Part of a small language model's weights.
Size: 16 layers, 2 heads of 64, MLP 512 GELU, vocabulary 1024, 3.43M parameters.
Architecture: LayerNorm before each block, rotary positions, biases, attention and MLP in parallel.
Each number is 128 + 32 x the weight over its row's rms, rounded and kept within 0 to 255. Layers, rows and columns count from 0. Numbers have three digits each. The size before them is the row's rms in percent of the matrix's.

# layer 7 MLP down (transposed), 512x128, rms 0.0997, rows 117-142, columns 0-127
094:090150134173128088163126158096162138081199173175132205158147119145098143129088063117177137114132098174074142124132071087087121115127073215097141168121100140182107130091081126133129121156095124115099166161129154153140146022149138119126141088134116148160121121122152117133185134077105146133144189116082110121127095143109099147089098137068168110090089132176089145140113133150170145111141
110:094113122151145079111195105139134137101120137116145160098103148153165161137114114095120103146107214133169117171076133117101106131163132074103084093143150172123159095135118125181138202148132147128137160122083120156079090179113111100092096139125135073118166147211075167134136141151153078089080130117077202128164124095089111115123101204135127126123147140145063093156119121191074147114163
104:182171128106183141089092110123099119163147115113144134174083173101086140093145061202110115050149141145109129088128093094118116119099096142131142168123106120139084156176120085086094150134121070108153142146142176195099110089108100141125130131106117106164086096118178093148189140164078185116151152123166075050148107161151165154180137164102170124142176097162141138085104139171113124134113
100:047108162139157126128118130158145134143153127153121080153078212079152114083112137115172148128100150142121127156137145103085140133157137106145067101145090145053124119116144178069103114137145156117208178123088153073151165186101084122054112168067144166121122096112126199083132150127126105099156106157080082154105194123095124110159093117140131132131157152123095114158168120114144161180142
106:184115142165113110127154084118092129128131149130160159110094126107142196152156123032145106091085098082134097125183082122144116104135163123195145098103098139184123103139157151093105145135089095154124189099100034093138140115168120075148114122124126175164118180152121045143147151172130117136129083093080108164106133133136129192106127191123120159135086120157158124176087121118182126164158
095:103171118108132163156065110129125127132152174182146133089088121139136144095190122075103174167100147095141163130140168131152127099124111148186036137078122155120134125142152140104100155148139169116122168125124174128098126162094149137075138101078132138086140123111101121154191158061182048133153124116189077134184113190179146151109086081135113116095112089068097085146160128151134124111173
106:090140125160116118130144156098149140085092180084152171115100110100155119162098127123102143086172182108075098158110146129209117186173142055089106170191163144100123125137071128116140083170131091074175183138155051148079140144111122128100107144156121143098144116167073173147110144164185150157108144080113146094136123078115156180085098155152125121102156072094090146110155116103121158147119
089:139106120166129100166097121090136087142135094101194194122142128178136149137146114166105102102133137163155114094117173093121073078131103140069136116174138101132123177163101141103164113060139098099106154197166161162159150093124105171134126110200107117134125143151137111153154141077101180101107175107156122165124085137137050107046146192082172127108109119129149131137096122208128091083110
116:110029096118108132135138092159112133160093144123128182137114142114112156076122102085100123147139154167162124137132076117176122110105160134153170135063133126140150069120110119114131096143171145115139210186130189141136120129062100186138194121113118130071177107156127186171141107152192059085130172088098101082128137106102067153081122139148120112116134155136182116144168077114116106118144
089:125130117090074124138157075145126125103075129161115180091115156107067118137112107142168170113106166119115159094142114151140072145139114121073204127125124117152134104120096064136161151136096083143136066126120195088176073146105086126135140109117087119179176158144097112166153143100131102137149097149119116103220160178138135141124089080098141143181090104201157202183121112134106123083146
091:144109067125175075112115126135174152123141139109158122163129067130118114151126118100118181147143163088077141193116179082143102140129133105123161146142137141108184105151086133221104130139136107103171081134105103098110092080112146140050158124097058110086127124089096126123129101127157101127146118141155138089195146117168130218144075136131123139190135114090144132161105166097123222118161
106:118132127094117207159191118134148145115176162122158134098141125094225168179086138101095142135112098085189076140126132179170145185133131075130097071114105168103142087118108168118097146172167160114163186180152063096106107121114143102087102114098155125140124128074119103119078106099105099150144144142149137123139138082111128143122170091148085122147178079107101150185107082183096110121140
122:120106040107174121139105120101175163085125157148156180145174115195149130109158130155082119128126152108143131066115122105173148087100135089113198120128108125083087188067120139120158146122111108140188106115148151114091152059166114099181097167077147118111102152098137125086219138129123142097151153131141175116104085120138080117089143089085161146166132121203128104158112110173110123109174
094:116103119138120087105120103136128108180092179149106174075137189074111119125158132084152133101156178119161056155166165138175184072116182136086122181115191113102132142126171174090097140125117063133102209099135101129154103120119155100163161136099132092088133137115089157127141122122127146111136112092154119154147175150023090124073103164131139100127073178118128127171157124141108096157152
113:144045146113106121134184091101082133147085148141143139100190133124171198120121129085095107150166157111167175110116138200137133059163185107119151136123118110150107125152139152105119108194135110122099142145106125214146123106125103148116065177116170120115123092129090091171094172118175141175119136136163146154082133132056115089065139090104093107166102098051168125107117124166121140109120
110:081085126131126174055103167143141155216140084168135144117122130104100124121094189121090154174141124170129148139097144112111103120136136142144155110178166134125152168077123137133165092090089093124042136133088156094178101123170106112130140152182118145110133099171157183184081103075068143144153144113090088109123112136134142131118139160185103166162116149148150099054170100143098070073120
095:134104143077190150142115093145087144146070163104152063108119185046154096112110148172108150112152095090100160145169150179171101086131099113118083199135160147101121118137127118089143120158114221093096128103114078113110082110081100125131073081087173114140169126119098124140127131135159061134149105164149154143098174096128192188160133178168127133152148176111118122131143164116121135137162
097:115115096129126092085137135094169135127119139103174142137165070166162079152152120135094085151155091178186149108108134111137132169194155068159086153133116108043106163093189123121131165060121152155145088115150161139128116059148141117120063160135165165168137145089157148188165115127102203112141097172163107162060100113101095072137126100072151104140124114124150116124143159126122078110135
099:092164086127097095155166102114115153161176113165147159110140180086181086136118105099115144145155096177155084113135121108135066134094104119139135144141121139163122182212080113082106120124110138149110134109121143089079146104081154151100147128073126195166122116090134132160080178164160177112154143137168108162177153110125107093103096110072106139119203157065117063118165150095081155119190
091:084061102151137168090125158143154154126145133126157097132146116121145099137090138123118192154147171153184107177132155108115103107132145182124099110139140176113154122084160062088148102092080128119125158122146114146134154223090063142118148116101160141112069113123093166057168109176099123149049138083121107156121216142092190118166098110127158093099110126141151115113131129122163187108080
098:107133160075138129113158104099190116108139083158079146124159111173140089194133152163052142150149146134198132101129107112105128154140146155129054136088030141135139136153152156153091131152117114166126137119144173160154101102127142107115136075126176142157048105188142131082120109141137143135117184124120107112098165163087096052153071161111135102112156171113090069159153158169127146081149
097:143148089146161070117107096166141111128110120135113160176125156152147112086147230134161088118166201094112122153062099141138085153088110104098131152144168088126134144137126084096119143091134105103128161138132194150104091056163119052106160185076068109128123065210120129086176136114112099090137114171130148129133084170159109088124135127130184110126126121132133132186130150158122149145158
106:167124169162093153074088157091176116118163143156105099156157097181109150153143089174124078209088147120177166126153172130128177078076136089140064105161105069143105073158117124106128130126150114147096142184090094148124217131165179159135154095148137132118122131074143140091142063074074102189113101132131115134124136168111117110134113106083159116147133140171154128080125126139125136072125
097:094078159173120092122116137138142196152184148141115100104128107159157126138076097160105111091081190100097119134104096079188129114079199154138132115134137191167118113134158080157115132134136125136138140107122099086145186100149063098135129162144114164129122074119054072156117147130116209157091147130150168141121083128132051084131167098130165129161061108160117144133111149201127134141114
081:152046111105099088132134126168163125124096191114120129078153152078144105077088170105086162132152108161112103171112143115156144132175125173170097175109150168115101171143122170080106079141121119112135131131108108137215102118149105170131138126150141104085183054124139124158154084111155039126145147106119137102112141164190086142157106111152076126094162145087113112135150096105224128125145
090:103118131124122195089115102136172135100094102129131101127113175089155167082124141141154160128117137154116128094166154097098155125159124082133105091144051118051164107051126134058143163164147123138170159127117153108133115172133171123074080172070124192122162120162139167069113153092126118082154132171078079102098147125068134099122095096113157162134184154141151145148166111117180192158111
# layer 7 MLP up, 512x128, rms 0.106, rows 118-142, columns 0-127
105:098149131149069145151123124081184152164115139092132113123093173078115087141141129068139144073152138114108128142119145149122095114162115182161142145149087148135066190136103183072126135118174133160084151094078085115161095113167107086161140083128112102144116140101139079143150135136165142130134093115091126043127112130143109199050162123182160123159151133056144095137128199087140191107128
101:146125143131117082091115088110102100156145094136103140087146162142070106108154145134118105101114145154119112162105149143146043138154155110203168114086124121100149145161163196106064167084117122078150120223126189071086121087166166188080103114167153112091128082109180144106131137133165088087169102173160118118139095180158129131125121164154101097144143144118097146128191120190104113119118
101:123105135169148100190154098130147144151125124141134110183172146127142165133146152101165074144097162121079140128077133190060122117060117104108113065138113168176101106191171167087150159071159099066124110149068099161096138135094117160131125150149143184162129169080125127130087151163140145130108093162128139126170153145071121154130122063162134113120110127139147147203154143156083092078067
105:098128111165076140146134103123153168111166098169160119175096141084087202146212174106118146084164090126145076185124067127139119082121156109068173129092149113127126141144150149103160116100149122146146210160069100192107121170169169160089102161145132110089177114100121103164101127115126131096142108132130120128144127159085076122082153153096191109110125111112120120122118141075041139158115
095:123168118095110139164127104124150168135015105094109129113160138151140073144097178106112136091175104111128114152090153132077106117163141143072156118143120104119078100173122098054140114101124127110141127112106096132141131177119093195101097188164196138162145106150160088175168141170072142148069170121147146151100127091072147160129109107157163133198132172095121154098174158108138088088103
102:113159095156126065110183149123167156128103155140088153130121154138099147127171142126142146103157069126099173115123153127123094106091105117159141142101165129158102160176121147032167224072153069132154178131104089149101075129167071105118116131138123096125171109117116156089162147073190117157153108113074133120172122116161083108124113202086140127085136119098159092167073131090127168107095
096:157105157116155099126102130126163145151151136129168105133148142163040141153202139059035088082114140148089077128132111114146123118089133145106145131116152193136099145152148105136145095111135125168123118048145127082088151136161094083076141087122193140129107181106143129124169119168143092207114109102186137143114178101124151138157096105158179088105100178131152103150132167068101167111129
108:094151071125093197222112138117102189113115157109126100191163132099084128121165148090110126112121162103128153128065141145099114140121150159109172133094139140216129129162143117152108175162202092142104130118106175141085072129151096151155119154156147145093171144125101136065147156084081149114174123142083163048137091078135130111149107106153169123137093132084099129102125111126061101120155
096:125132123125150139121142110101091149142086158059155121144170143129116211105161131127110096123124121093161096150091098098132080123081142114134112137080134110190181117115125146104131145123093113167161108121083114092121160136203124113121093114176216129115085119136176103108125210087164125190146152111097103153214082134058139078137094143164110142195151152090104166156170113127102094146127
100:146106083158054133130143122073172150116099159108134071126112165115106170197171134092102106056116126135119139127088168167123140159106123146170138131141205138218097109140141127093144108103091109148133203104135113160104123124149093115103078144141125130140129161144112054135136143091163128153113088163132133100185202129102120104150154156056163174065162146132100130124098090072117129105087
105:155120165126087119119125089088101162169080176102134119153117134106124161184114125148197104115119113101183128168138122185125093162096155101123160030146141122135145106167139144146107130078118085101070102144152115115090109150166204115156069192092115123108149134137192154061117157137099121082159178130123162128155132085081074148109106100132110085180108186147097190117144142094117148130114
105:154128132120119168117130089116160149097118122106096171145116158150112162204129119129094107077101140089127085108143100085111118154118109115078183115134151135130103128169172132072146115124149095150185163084141108156080131120147123155082112152109169066053111158150087101193126208175104092109165178097155113132113054057135100163128130112130179129138131119119130195169189163125112073135160
092:153104109115083107082146108119133131163067177146140116153134126174155112136079111105119162076140119129213126135123115141169115065174137098147149073141230113139140145169154140125077147122148077097084114083127157136098125115135115113126101140128068145117106096064091130173212166129098110083160176132161116106112129168135119169077121161133131088148126122110145179213176146147164164103111
103:141134101162126167186109110115123134161090129156105139110150131126122168122133123043151113068102148053163137105101141117110102115156166105147169088160114130127118091169097178078167172123132092155150140133100034165117084110167122161151129152119128082124066148151126156158186175174125128094138101153161045133079137078130125186087084136139135111077127139145135181164096130159122199111114
111:094100075189109104067135130043145143159128187128080064124121148152107153131114149161103074062136112119126158172139172164120135134099151107149150065126144051117155174144160122109143156124093116162130186140139139131090095091087129145099122131107077134139144164124164078202101137138131154117168173103114138117175057106121120125122132113140153116130123118118105183167116150164060169049128
097:109113109187099161144131073136161111130155092156170100154167141128111186129081141073132108148131155144189130143086124193122122118110162094151154065143130107131129081168116131154097162115153128095102144138145121085036107151092142121119094104173139132105112098122156161137157132117191111098093169179108031164123113106059167090128109160163110142173136127117102197147194161087095095124099
097:152111174090126189189152090136087126176155093094114077153114135118098158176131164074084179120180101136204112119138157100066105102106113107060119140167120194132147129144114133097152137118144151131126135134129096161131116159118147119166165084124163146070142152110115122153069158106130118176194112094120091069128174164137107117066101166116181136140104114096099123120119154119075216101145
098:185088065158145164141145137082095120073148108120129126149186118177121194124090130138134064117110137087083151115133169197129118147187123084115146107112172101137141129114144178123152162066103102107135113201182119176182093127205105132161113094127162117083127163097079074111168121110117080150146157130075156072194138100153120132131128125135128126107126137109110198123081121098138118144107
094:145097108129055144167143112069112196127112164141098180158143152152134178092139144147115131049172102136068186099152131146098132099089128078112138106123166148156189141130112181108140165093131099154120143138084115157063047093129132114150058123131125054122078191094118131141113122114185158070129123147114140099133093155158110154084153140144132131129162087144094150173094118092127138154167
101:164071126127141111139148129134142106152082112111109086159150151153090120162106159131149162127085131119138126124134141128131115126085146095106177081159146068137113144140167136084106118114150094105123163129110113118053095162120154085140126085125125121143222205073077153155130112121147119103163104120169090178195092163075083172080099159117124121216160185179107155119132175103070133099172
099:168158144103107148141119121120110107118139140086159142133148154120139120144097197102157072133165071157158147114142085175116138124088134141130179109103100128170158148155145104064093102143114100121088137139060153142090151172161165151175134116197160114106117058111161099103143181124160131090172143108119131095165161110085133105100152101087157125171056193135074160121144215071113107084082
102:128187105109106102155126079105146137132117175132130166207187157168120170118089101115166121131132122138135088108087153140145097115082110130152233111108096126153115120147088100124122173152092091117145094171108097118145116158163128131202113149116115103157141091069168139127094223085158145136161103077095165084082099097132147151132082149129129069104056123153099127160162116138078110100156
099:158127085113082111156087088102080138079132111107108175146163148141099126125149128087086168128162146119149083161121136147175127097149136132069180122123125117108107119175123185104149168123128087150154163129108142102096138114211100111118105147160099169071142093153056113195126127181068192106203175070102126116140166119099085179106153116114126106113123115162150176133108142104076182108172
091:171120100090146099163159110081137153173160095162182108157148125189067165163163103125147159150127127116162142097103153134105118092096110093112126142095129114124136146133095083154121141120107136076080134140148117150094133175138153094105095105139145209127127162031130174082123170163133170136132046166135096137129184069054151152129070175125140086158094183068111134128124153117093145122123
094:112096164164102080207121113112158136168170129144136146179166139156131170113183136101139128114118169113108176148068135152139105088073153143135115074110109122168069111152157158125110148119136150068053153171113056161140101094121155123075117112209135136152108169063101043132105129158161160141085143142167134129124147142113104139148068116154131108082066152118142179150132114119082138104110